Weights of a small transformer language model: vocabulary 16384, attention and MLP in parallel.
Each number is 128 + 24 x the weight over its row's rms, rounded and kept within 0 to 255. Layers, rows and columns count from 0. Numbers have three digits each. The size before them is the row's rms in percent of the matrix's.

# layer 9 MLP down (transposed), 2560x640, rms 0.106, rows 2496-2559, columns 544-575
098:142187096128130110105132136124116158119116151147135144128160116145118118111149162150128129150163
091:167134165146137110102158140094121127151127109116129128122119119149125134176142108203126104125128
102:128170143145100143105090133150117121129154137121153115120103133094091142105133141119102119116132
108:108146104097101124135135139106158133115121148091121115149099101127190135147156138108104136122130
104:125109176111161136095138081119170105110145122126095181140114134110129107156127139061140138115148
100:091115152132105080187144147135112127110122104104110133134114128099108118146080104105119164162096
097:102119135129122140118130133088175146083128108159120081157121127151154118137091145101132169120129
099:131147122140131118108120081128085138141129100128124136147140087127160108134177145135066154130117
107:101151136144099127127120179069115153154057110165180147148145145183161114125114101086127141146147
100:121151156118118129124111076069163130176121096143156117151127106142109100135094153099143124090139
098:173156123133141104093140185119087100126170174091169177111116118141117108131134087132107134115131
102:150142096131146115121109172137118134082147158086133108116122180074109111120125181131160152125145
087:119112123096142119126152152143148131142081117124142089121135147134114142110129142142153134131108
098:146105115095136110137152106105159118132103144139118126108112102101137124128122074140142143128147
098:122076147123119134111127128189076147141143128126125164108087166124090142119118096159092128121158
097:140149123098144129116061165094104109144125102104130109085131134115130131145134112146155098113168
099:138164111160146133129110171132154158134114107157130106115095125165129151148138105172124147105133
088:107131162127101147111117073110123133132126122110170125070110131131129144080126123147118122119124
111:157147114152156160173133147115126153133127105121137110128155130125150166152116139121138069081126
099:122155102121159135153121140137187072137137116157130130117145131103137099114143123133136094104130
100:158164106150132141097102160150121081142143129119118086139097136163158125109115123149139134101140
095:074132132157159166149120151114130170155085105107122138093125136138100093133125190097124132125139
103:157135118117134111074114130125141104113147158107154112118133122158107070100122116125123083164115
099:124150125128137107194155108117123158154178142157099129136134088090135144170139127134145153149138
099:135139139142134090094163111172113156090145163093143157131136112108155096101111142093155118127156
102:114108138147151114112139149144143164139110147106143109126112150163124122105148115125166104140121
111:125163123123141156074086067098139133097099126089137153118086139114112127134154083172098153134173
099:135172124107098091161137104126145119135121173144149143115158144129121124119099134141114127102148
099:140100150172120096093120124190135168124169147099135150091105095155140123115115122085130106101147
101:144115119140142117127129096134136120147140122129146108145125133116136093131179082102173137116108
092:144152103125139135118122147138133130097140134107155137133155100150139115129095114073162108099082
100:133103130154116097121159095144115138133131138080115092167124138129098104142131111090120120125144
095:160154135123138141153125122125156134090101154156154130104146150127109166159133102125128107125126
099:129115155162158133133121138075153084157102137119080125161119148143184130153130163133155115127124
091:157124115123155112103115148126135088126151087153140124092126122114145125159096091127106150119138
104:148114154145098137152137136124166123137130119146119124134129124143152103128117133143122151135136
097:172135118166169129096122135107108216081115104152132126139126107107119127117120129120132107090115
100:115125116157156149137148156176147141157170112103078128127139100187142113136145099130148132117152
109:153131137112148113124135091126136117151089132194128116116157136163103131134107150149085151126121
102:104150169098149126106095106160132141059138085105120165135139129162158163108159131114129128135126
095:122137079102154156143100088129116114092124139173099097152159159132153138129149150163117120144163
102:092147117148145120125109087145134113141141105150098114120128153121153074154100118128135087126069
097:123087135088108122137175153111148138112085151131118128079138147088109190161121127118134130102152
095:131087118152110106145129090115119118122116141141100124090154113097122100151147151127105096121103
106:122105131164136158092105121128130134114124084176121160141105099113189156144122129132134136109079
101:124133114117146113114129128085131122183100132128074115053127155079152096127102136150097100145130
105:125112110176105169106092143141153142126142086124137100115139091106123137134134084119081130141150
095:161134139111092127175190169167115131138098098141118124118132085188115106118139086144125086155066
103:121145112171174118106084071204168135116117104156123127137099131114163119146130105153135150145083
101:145138150143099125127163101126172131129137110122097166147134132151088112141139119146125146121129
093:126152154124118125092096124129117148098167088115123158125146149122118122128150125097101154101164
102:132138130143112135179164127120108140120108127115160151155162116076126168066129128115155117155121
096:103116148175088164107142134111147149161093145092109135098101116105164081147083143124107105137150
094:119121121116123155142172102093112113130106103091113096127141123095082153115138134175097143104108
098:107138168082138100101105102098142126123131116130131133162133119158115103095122101100095124113113
102:154161143161086114143108116124131163110102129101133117116120131108130112109126104127120144174155
101:156083093125119111133108126105130105133113087096091114186169131163144115139129128101132108149130
109:121154102104162185126179147165141114134148120149141133139125081148139111154126113096128123104148
095:125206129125107104094081115175155112039109115138129171128127128141107140132132169130125151145162
109:122104097149146135134106101124141097099094107124167158129166096159094122134120119113153095069115
103:112083154151133119132136132119127143129129154186144132151157131155155155118156130102121115088136
111:128124113139142118150106155164113132112068108156126082119110124138140087136138087134146139096098
104:124133162174115124167098119112123123136086126134143144142150167139104117107145124117114084143163
100:154169105122127145142123142127133077121157072108116105099129124102138111157121118124155136102109
# layer 9 MLP up, 2560x640, rms 0.1, rows 2497-2559, columns 544-575
096:138119134093142128109106132152106098141124122143111168107146156129159118154131187141168128107131
104:146127130131121138122139124158161112144143141137150140118118127101126155110152122119136118120131
104:157102141060111105104129148147132115151109129103120130145112112125114128137119127154156133132116
103:136128139111159121154133132110107108145156168121130078086126117132115125127149129137135179171117
101:167130132134103161174119118159145117114147112098148126116173166132119114150157119096113121134069
099:116165104106153073113107167109109145118152099145106092133152131121111137139154145129120113137121
099:167134103118139117097147122135144142155127136119150166088104102133118143132183136128132117117109
100:139174129081091142119156125116088151107110142132134148079180149155124129160132121145144180152126
101:196144112099137166109115110148094122164106199162082150115144095085103146103120103152143133160095
094:102140153145097084162138084156132100175122151101129150102122136120148131150111143136120116089076
100:129087170126111126121126127181153112146133104145143119143105127112139105139132124110126126153161
091:086102156142189100130138120153097143157174107140095125105132163122108103161101147161106144143099
097:081086118102087135093127142117129115131115117148166123096090118094163125140121107126117111174105
100:066145149098143130125123114121112102162109134111126122157169136157129080151120150110142128109097
102:104106135130117092165139142157147163126104128158137133129066135164117094114108121117101134128133
101:070160146112153102113125089154147136094138156126128102130134122134143169168121137131122084105092
096:138105125119099122127156136136122153144161141109083102150111170158140156156155150127132134106119
103:134145106124168099168112145152142126129167105121105150119141155136123118146091143116124099116131
101:103130094136105127155145111158079162122154114087129123126081153116121146124118123079115127147123
096:109103123114120147166160122111137131091177103139126131137140134178132150119170136091107110150107
100:113102107081092090167156129107101119184112135130138117126107165141128140157100106130158121154095
106:121130137155082118126106082097147176133125196147104139111146111146079128102121088127118101123114
104:157167098118156113169092136120145091087131120144144108094113156130072104154104140170095112145138
093:094161133146128115150102160133105067123138109120136106163127167111125143149079116151134106080123
101:112133105091093158141186108162150133161126134119114106086089134137092105107105144134139143109140
105:156142168123119104109087075117087116154134150130121155112116127127162137150174156144135108135125
104:113146134116142148152153148128119098167162147173139102137167096144125094128115111123144085159197
097:119113128148093160110114124117183080107153116079128144169134129132178167156152150101163125106115
103:116149137105122156127121160130148138130147140111138108156138128148116089157115085169101111126109
090:125113101125129148118111158090120114143177148072150117121140147130103109156143110134136149123169
099:109135129108094141146125142102100102111085176144141126158124151143165129152127149135110103140141
102:095135123118116128155131136117186131171087162087094121129068134091116093152134118166081141151151
096:097159148117160110151096128132151126105141156119097162160102118146123124148120172159142102168104
095:093114142182105141123114165127127121108148100083150117119145118145152128091100069107128140127109
097:143132085097143122152128151110148120144132145099131125133130125142062170118145119142112115110152
097:134131137117131135152130144138132167136118118138133159152115143138146128131133125108143126147132
100:176110147126127142159123146169117125106136106131128157116148113107174089130127109117087137125133
107:126186131139128130168109123178110099108103099102119166133125128104119096088136114125068153131145
101:101112125103120140117147135144129112157122130170149104151157130120137123158135110129129161096144
097:109132129126167084113139140120158122177132104096136103206086169171133097106103114130165124136129
094:107076134126129121153141137098134085116152082082102145103116111122090140158135124132085111137126
098:131160117115110120157129131152146107098082079165088157116128079184139112122094110129109116074114
093:131137149116107098130133097154134166137157136161128152075076156128109126141111108130145136082141
102:143124145147130123145116153121186166147132122115126135116131137128168101139126131126162131154130
102:147096151115123128122130135142159127123090148107123162077205138144155104143126179134150136092117
098:126140112115086112135132118130146157079133074100144125138150147145148111081115118139130116114122
099:140127101117125120158067125173153130111106141090128132122143125109112096122112103099135097095131
096:146142154126116077172128146127131154176106097138158144143100115130145124134111106167138140125122
096:130123158135131121127099125109129124138129102102134118167175137138111103145134126122062144134122
099:148163176160117139127137178116112193148132119102147124129144137130141091115097124138125088166141
101:122102144115129142101121087119116124122123115107103112146134133092141107106149103113124142159082
099:134133153115105122078112134141135110126128106132164122137058143137137128099097157117149109149149
098:129125083132131107127133088147151109151151095122089134129149140135142107173133154133135106147134
099:129144093142121159142109103138118108116115126130112152098157141098133139149131108145148141111113
102:135155152102101157150089127143135137135133160115128140137116140130126095137163039112148182117122
100:128152163143173144165117168125136150116117141132117145104140163154118133148116154111117165102127
105:107194087100120140112149110157101081112108160121144118143144118102118109110130139154161123135092
096:113084145117137127096129110163131107146136149137127130159140106095164124121130111078126147142124
100:111121109086186077120116153106135117130113107124157155120157140093103129132165157196130129120143
104:116131119145150162134154156164114160117118153135088104171164139159150126115139147107099109101161
108:157116155101157146123050120133109093135124119104130142179132161144113111119116121158120128147107
096:127159153129102077143158127098135165128112144167121150084104139091147120120172176123099148119163
094:148116147102110172114142099133107126138123182138164151118150103081153132096111091158094128087083